Weights of a small transformer language model.
Size: width 576, 9 heads of 64.
Each number is 128 + 24 x the weight over its row's rms, rounded and kept within 0 to 255. Layers, rows and columns count from 0. Numbers have three digits each. The size before them is the row's rms in percent of the matrix's.

# layer 2 attention key, 576x576, rms 0.105, rows 35-63, columns 96-191
092:094122159089152109106180126107130116135141086153128109119150144138141155124148115135150153088132166185134134188137123106149167149148136110164097107116102151111147119117099127131140208126115113154159134129167103124155165159114150158099133100119128142109172117105156128137128107147142132161
108:128143122113175163089134135123158134179150135128108123135116067159102103136182186076136101147119158126129114140170143157055098160128127142125103117075119128121131160114141150112124157133143107114140133145101141118158127119132116130147151098154091126135162178127113163119117145129120119149
101:098153105150124096124133102146109184147121114124096082105132152107140108136136155093111100098101086084113203128126070138114161111124121072113139141101080130137146172109109129145103147111167102104128057155127112091112107175164166128105119139140103095093118140098151123125139092108125078140
102:127093166151108091106107123124101109094123133126116143127179153152166138144154130121103172146084091118069092146121156125141151133123174106149128115122102140119123099081172130123105118101111098131115092155125159165122141127171122153120137111115129150136143125157167171148153149116136120156
101:148121121100085172149147128070138135171105115162142127138140122123137115135130087144153101091106137126122133117139102159083150122111108156098128118099171125156133148114142142140136121130123155132152136131096146126135158117115115106177140092095120165143107114152153117120118141088091146152
101:167133152099126155136104142139117125145122165140116121179153131159137073109138143095109166090144107147099140104130148156129121125142123156109095147096141152122158137166152145153151138125147134141138111161102126154117159122148094092137104153178102113115142102066153144091150150118114108115
102:104133149174141133162121107133157138120105168101130177116138132124139175151155120178118150125133075086100150139086107123131070143083177118138147094114128096166127148113106132150099128129116114146131121152102134164102134170160113151135103101115133143099118188153117141125156129115142134151
100:119131108188153119137134171136127146101130105093164103127125124078138141161141148104191133113098132115117107101141128090131155108132127158114153103183145145099121088123144097144078137130104140093122132124100109114121158175066094115101131107128125140120131161165138113097120125113122106139
109:122128136089079147141076124127152121132113130151152146112135094131148144139129153165120107124102158151126131110136088148096124106121135117075134130112069137164113112137141132095138118130108169131180098128128106111102108134152103148151116150122100171137142102123131174171146117116170120160
099:125164155144148085123171169170142119117129121137083068116115122123137134095119114165148123099133157185124098107121115112101109130115115105132146112116160146134124119144078129105137119132144114110116140130134122112130157112155143112115092158118131138147153109148159142118168099134164095103
101:109107108114078170129104130160136126144120088080086165108115130157125100116110095081093161085138115137126122093101147140098140104119157142164097135161104140165092127127084118096134127100105096122144102082123089136157131109111100091122097157090116114102086081195129129131137104160142144130
103:086150123147096108112160132147177143116156142168155091142137123104122145127108137156120136131131134110131087109096131156165111128106109129107141151130124095082147113086078185089103123108155154156148117106123163114114117190091114125119106139158147164128126147140128123114102140115120165134
096:116125096128091121109120126115104113121153152120105126132153154153172154118112137134112148132144115104130134114149145151118127153124144134148150149146148122060084133134133124149134129121108140123119138105129146106125108128135143114121103167121137094138161124116113108133114151138125157106
099:093132154121133102133101136146124110107149107139156136089132105100151149108083097132125140108153138122144111138082099164083123142140104088144117135119109144124133147143113116155134126133123181121171109106128109104150161169114121129169092111142135133164104108167153134095130144111114137143
099:158140164093130102125122101109152088073121162105137157121103126120173137139122093138101093107155129098085185132160102138142118115163121095130163149106157140171099113120139110102110074115136092121140126127124153133133087121116112158110070137119100137123137089122118113128151092150190157129
102:112118183083106133113101143167105142119107103136095157117153116154126137137127109132098124155119106159112168107107126129128159139126128120102109126114117134157122125136147155145125178196159139236166108144131124145160154155201125148112121148178150164105140125115114114149111148112140114137
101:097126107144146138173179155098109131086118129086121123125092155150118171134141135141136149147136124203194126143093097130127121123143106150093148058107133152117114156127111140135148106093155122157127154134117128119121157104123167167123156107157157124137139123163154126131137109135136150098
105:133123098077058029175113109137124118108121128106167128117134113149137125168101154092077088170100104126190069139152164130072135128148117125134138072174098108136069142124148157052134132125075132133108141149126108138143125141079114117145122156105147134117169163114102109130175109112084161121
100:167148150157091158115134179138140107102104164129122117076118170125140151159138113152137128126116152135133179112119149131170100138105157144154148110126165115132118119128097130106118104151106125118091134093079175143105155155156129139109115106104148124090118106163144129153126130110102163176
105:136127084131143163119139127137127141109094131127165107126147091107139126065180119089110157172155100156113127129089136116146127098143089086125124140158108171085168078086118116140140138121146113160110096133119103138121088130118171160172111106140107123108102139127100159127144179162124142114
101:134116175156134132117163134115174154150104106132100174081136116149114133089133108114145192150141131128107152096141095140105157123130122096117125143110132127127134123141104129142135124184099121131151143106107157180113119134110125131140146140128138121135172139135143142131098164134133134121
102:143162108117139143095093086157101085098125141145153156135139090139115096098127151167097125121154133131092128159103146139134087117072098143123139160158163160123115157135161165131125136127136142115133125167124129091134106129100113131154152117160104092125147126164114136154157123137149143095
102:141134130118139131146091158118158109124126115156123154180087152129123173158116076161124129126154117122141135151118146145162175143140144116153119143196127148164141131140127182134157110149164117095112116096125080121123114140143110140154102140116153129162119102143125142136130123147129104150
107:147076129142138176084132126137092151163141129102099113160126126151127132118138099099132083138141147118157127118114160124101133138149150124134131103141119115133073101141163113103112192124100127118109086105182139133147134134092124123109110148167123138163130088141155147156168150136116148089
105:159103116096133160125126142137131135105151126138120116093134092127116129169072090174129111127175158120136162084126128183107120123133141133117090139169149123113130118107126148132221131138098120078132095148112073097137124128135095134137064147100113097146093137052196107107121133151106117160
104:098138109116144119142117122116124132117122107090087110124100107123141161185178136147153129117136125134118152119098119113123114156104158167140092118117144141137091128120112133100167112139112162108117120088123115146146122123133171134122160110081096140128112136150084151131109130137150110148
103:104120124134081119109113118130111094124141114120158102137122156112173126110109081141071109119149110167114106171187146130107135104129183064115102136113131086171150143129116138095156144156154118127123108131119152125148116122169089135154130154116094141139147174119124124117114076126114145124
099:097147096165160151153117148141209149123112167102117166090121118150122111143125126106132136145132103125160116120053123106118161098140129123094190146175129206128180155120160145124141135155077117134144132075114094134145124122123112118130139186102112134144161142118073138095164115129101118093
107:144108114119152096105124182126135114118129131103106116141133133105088110143141172183133116115127137139118086135136113170143178149108175157124135146088147145155144116143100155145142154072168190145119138148148170174076171143144150115096140167151110127110149134164152090164150068137096142124
# layer 2 attention query, 576x576, rms 0.108, rows 36-63, columns 96-191
101:092092124128118161116145131104129131149151144097132100120095154108138092118110117094122117146152091134119171116120095103146111154137112155093144112138118153157126164098143107165111134152163082108110105154138087099136127158153088139107136151113150078134140117131106112097127126150141152116
100:124155114105078110108066138149085107142111137121109159135100136126148134115152146139115132118145139116109109109145109207096114127157158151117148146120123132123123106126133149101118118100159175154184146148185116125102144123134167087147118126138154113130166096123146125158101090162121161097
105:156099135146144136136143140102151127130095122143165066145175111132150101145083132108089127098090141160136086105117116116155139105123105101158164126169117090136174131125109114083095128133121119098137134103076107142135159116191107163155115096123111121141149134095109123149122129135104134122
101:148087114113157149106094145135111144112141112138143107111079122127121118134133109136106121115145134077071146087180150120182102115123174109086139176142138131107144147112144151104162131132139157179102129151097108146113166149105099126111126153161108122157161124153112125115129153165150162164
101:193094150165102153148187134119147128073142147125126117098129171112130128163139124077122110138096077097168129076106117082098150118150131113109110081132127133145110193142110123153129087163144158108066125132047111160124147127130119119127122159147125070120134131167139130120140127144134114116
105:106089122138134141173162116130119120138150097115086145097160135176102112106077156121138108100115109112138169104117126131146161108109164074132111150161103122104151126128102179108100138153091128137130127111127128164116122130086121086136167120145090145141121123110116121175084150122161128106
098:106127148143175120101162103157147110126106158125142134133142100118119087127141162139109149144150150150127117128101123100106157119114078118101126098138087132097135162131126113133150146133129130112132144076121139147117106118125090135120168139128134121128115128111167111117116139156087134078
105:115091127147139117069160123117107112123094123173128103102125155149106147159146122094110138102094109162140133157100115150112122133129132115135116127128120175144154170149137130122149104137128138156159153121155172111114129060112169173122143154122115119132100159117193113122115129152132146169
102:148107139150130094150125144126127170124133140129142099138153143085164130104122161195152132106106149128171123103117099133127163099139122176112112074094139101110146143140122133104128121131182136143105137135168130110135124147099117119086155138172165132157103123167142157157136121170161132109
102:131129116119119114131144169165126148083130177133142144118141143149107151179089099132149095097125097149097133131170140162116133133134109123132112138145146149152124103103150147105108109149160093146145134157119108106130120113096157127128120127154146151113137089082120140118114141158101141101
102:150128107090154122124160131143139099078112124143121092073080177118142160153191151158132127164116108129119152128157116084140132156122107118064099088112146141141128113126147180110168144135199149118126146124150156100158126114130141127184099110127109143101143115097164133156107143111168128135
095:126166149140191150107153147107149134156180131085074073109160165155109127102147086142097140165128138128121137161129180068080169135113136110132107130082118098121182092109109111122143155115102121131120128121158098097110127105157085153106095115121150118155116153111143131132108122120112092144
100:154141134125119162158156066122111077105119107137137129165143125165125108110101122147157140121099093102150174101068128106153146144161133130128115098107120133105117127180135158115117084114103120136154156123136158132125141156136151134114104120157202111166179150131130156145141122098144109164
104:147137102125152175100088084115072140118128105182146111123116161111145154168169156118131156077088114142106092137122154096113125149142112117132147120109089159150128168131125160136128111098142135152129140122142135114092130140083101136191115117131142147138129130175161103157099114116170159131
100:129110147125107128121138196135110117128150096159135119112107102127106119138176106101069131103127175140147123135150135126122159118142124122150162139155138125113125122122110144165114163156117108152131142144151154126159125117141106160156168101160164126129133111131153097156136119119115104142
108:120123113128094118127133135115132113134100093068081094142142158126109086113102133099141151111124135116145105153104123156101176144170159163116123108147100086168151118153123143105118140108083139161124119108132104126126157097126159119135163133147145164118127121137137175113132118138125129112
102:112145105112144112148121129119109088130135064139125105158105102113163096097156167107121142146115165090145124149115141161127104155106166165150146123089108131137115091167105131139153118107138106138187167080132101151136145112157117137157102136161097137146155099114110130130127149137114160122
097:136165153130176176162097174128102137140101114144138083127130107091110150159119147105087151143113176137130127164088156100123107121095080110195125102128101102111137109133131127131130122110082152133123134164112116151099124108110117138110135077173155186070116140172139166084104114155109134150
104:143110142123131117147139107185129118103147134113157174126182090120136103067119112094114164122150112144112140122149144118132143140121120131093141137140099114138124134132141104112140124128098122167157129123148144096128081168148163110113133094110173109169184184137157119108141146138157111128
102:123112118110157092125130099158123141152141135151099110142120126150107129128125130127151109117120133115126131130135100116215091146093150132138137144115152120084120112156139108125123093098137135174149145082101116142123131099135155113115175160181076066145142148107135140150086109093120115095
105:117153128125174125114156108141145105126125134114107116118155124146123107114119099149136118110100167105150144150134105127122132160096117101132113110130133121122151145094135101144066142108149121141136109155095137183100139105137120119108128128128155115105115090123180107137141089102126097183
103:147150131160158153127164137105152121129159086139116105156136128122130141146103104169103151120103126115140163152147144118117123125157128148144161117127125154134166111132135112143122113133100149105148110103097080108134076153082126121166144101145140128095156101131081133101125141112093140124
104:163113127141146105076121056096155122124155111144115100076088070086156094132126169118136095150162142143105179109180080109137146120148131117092105103160158142174122148201163121131105097161132142131111159150123139145151091137163153138185137160118115093120120103132113148118147191129124130159
103:104147095088117119108168118131148143103120139141130114122113171141171125119173152155099157120122112143180130119146093152153146110143139144150149100127116142143134094135118108135096127128113151156101155124172103157122145112148126142147146130132144110120126142154121145101100121152116086144
103:109157131118142104121123103153120184174103148123142116118138067100117132111126155115136103131134148137114110132123122114103129051125141142164154086107110140131144160123162095109143101158147121110089108115109110152160119128115143133145150122091129081145094102142140146134115114133142099115
099:156106148152125101127143122147136109104130122104111091120138161121164123178104113133119114085125123137092136093136110127128139151124105153050093120091131139141126122105113114086124141140167162123151104135102097088170125132143170146162140128166131146156146130138077145144125123087178150117
098:130113107121142114106156140138122086195124157136110149128116139141165136115133086125112130119144126157163113033101126132089160145143131132139159110140124143084118119139118098107147137137161118143129152143135158138168133126125126151122169134141138100178127126116118140068113120113130128131
106:149126151109131092109119128150144126133142134131156139113135104133102117118076157158147097105156150113132086141115117163131130091139141104145147136126167116115130121116127131118152139165140148112134125144167120134135113122162123125131122136098135126106077117124077119167153130127111159106
# layer 2 attention value, 576x576, rms 0.108, rows 0-5, columns 96-191
100:151165153132134147173113080159114160121151112133083123151136114173158107154119130112142089152133110152119126049108146125133097094137102131126123094132141094115132147115150121098200122107123139135130116119127141116105131122122097145145118114122144124144115122151104143113111059107119122141
103:131095095105179119147085065086080130131175107156086095123131170124095130097131126158128120147110167117105110149151139125113170142091086122082154142145145106114118135131110159153072153147123116150174147106119110156116113153155201172143083120136143153103109143138109159137132123112160115130
107:099158128139153130125143096134088118148121124158139109120159145160149155159124155137148131080105142167094187122141125096134205143133092119164116119142128150170130140154153143124095111112126155147172146152069150130091141137138176201134164136139116113064120116107172142138138139137135141171
095:139121122157150116114150138086099140155139120150103115144134138141175106123110140122141152091180141143102151119130107155178133170126154110111106109123112132118141115143126126169131151098169103143149139122114078179140148084170134077120122106129191133114166114105114146157103159154118156163
105:104120105108134079217146083113163117137117122130153133168114085123149137085121101158080122135108146127114120106119105142149181088126087123146129139135135122116122091136121117149088148117124169100124164134096137091127145111129140143100146143144165134115101133144147157158123151153150088126
104:090110110112153145155127087098104094132137096129116144169174096115113109104095150144118088123099136128142149149172158160143128126095145102106116176141108112123132122123120127153138127103124123150119108124125130147154150119106125112115149115147158115175146160149078171169135142163119119157
# layer 2 attention output (transposed), 576x576, rms 0.106, rows 0-4, columns 96-191
100:139129139149152176134144175147126111107153154142157137160143118126126154126106116089116145120155134101149174136101094128105106162100125127116152127121130093158147096110153074137133141159141152128109089189136162114096136136104123093133126110169104088118157085146087165140081110164097123150
099:139127170152136146100103132075139116116164136167134131117120182180127119137159116170161120146103160125113155125179131123140118136136076152131138119113116120150102106165156115112119103155100101119110123148161103123136156128124116102117113121145133147089136125138097159135123104099136135086
109:093130149139109117148150139145164099133109117140172075141138121129093110139139143136162130140119173150083123150117133133168105134114127134115162131130162096087090097082117073135109117180157110138155115122101090114096138085194113126115118124114144117131082119115119127091158154143148102117
101:115106147159134093119158076101090132115078136100118113149138132122140147140097104136157155151119077136153157136115145114157140145120129131092135154124136139146123124186156151158163119113183114135088079119113113133147133134126144160128151110150152175087160129186129129113107168156128138077
098:154182128143134126133167139153133138098109116139147114146127075117111091101137137145101127129090118114145129134152162135131122105094137152123144110117101164136132095119081128121100161172145102108097127144132117155159130130113150124134105134139152113150103125115083124130122126137117108152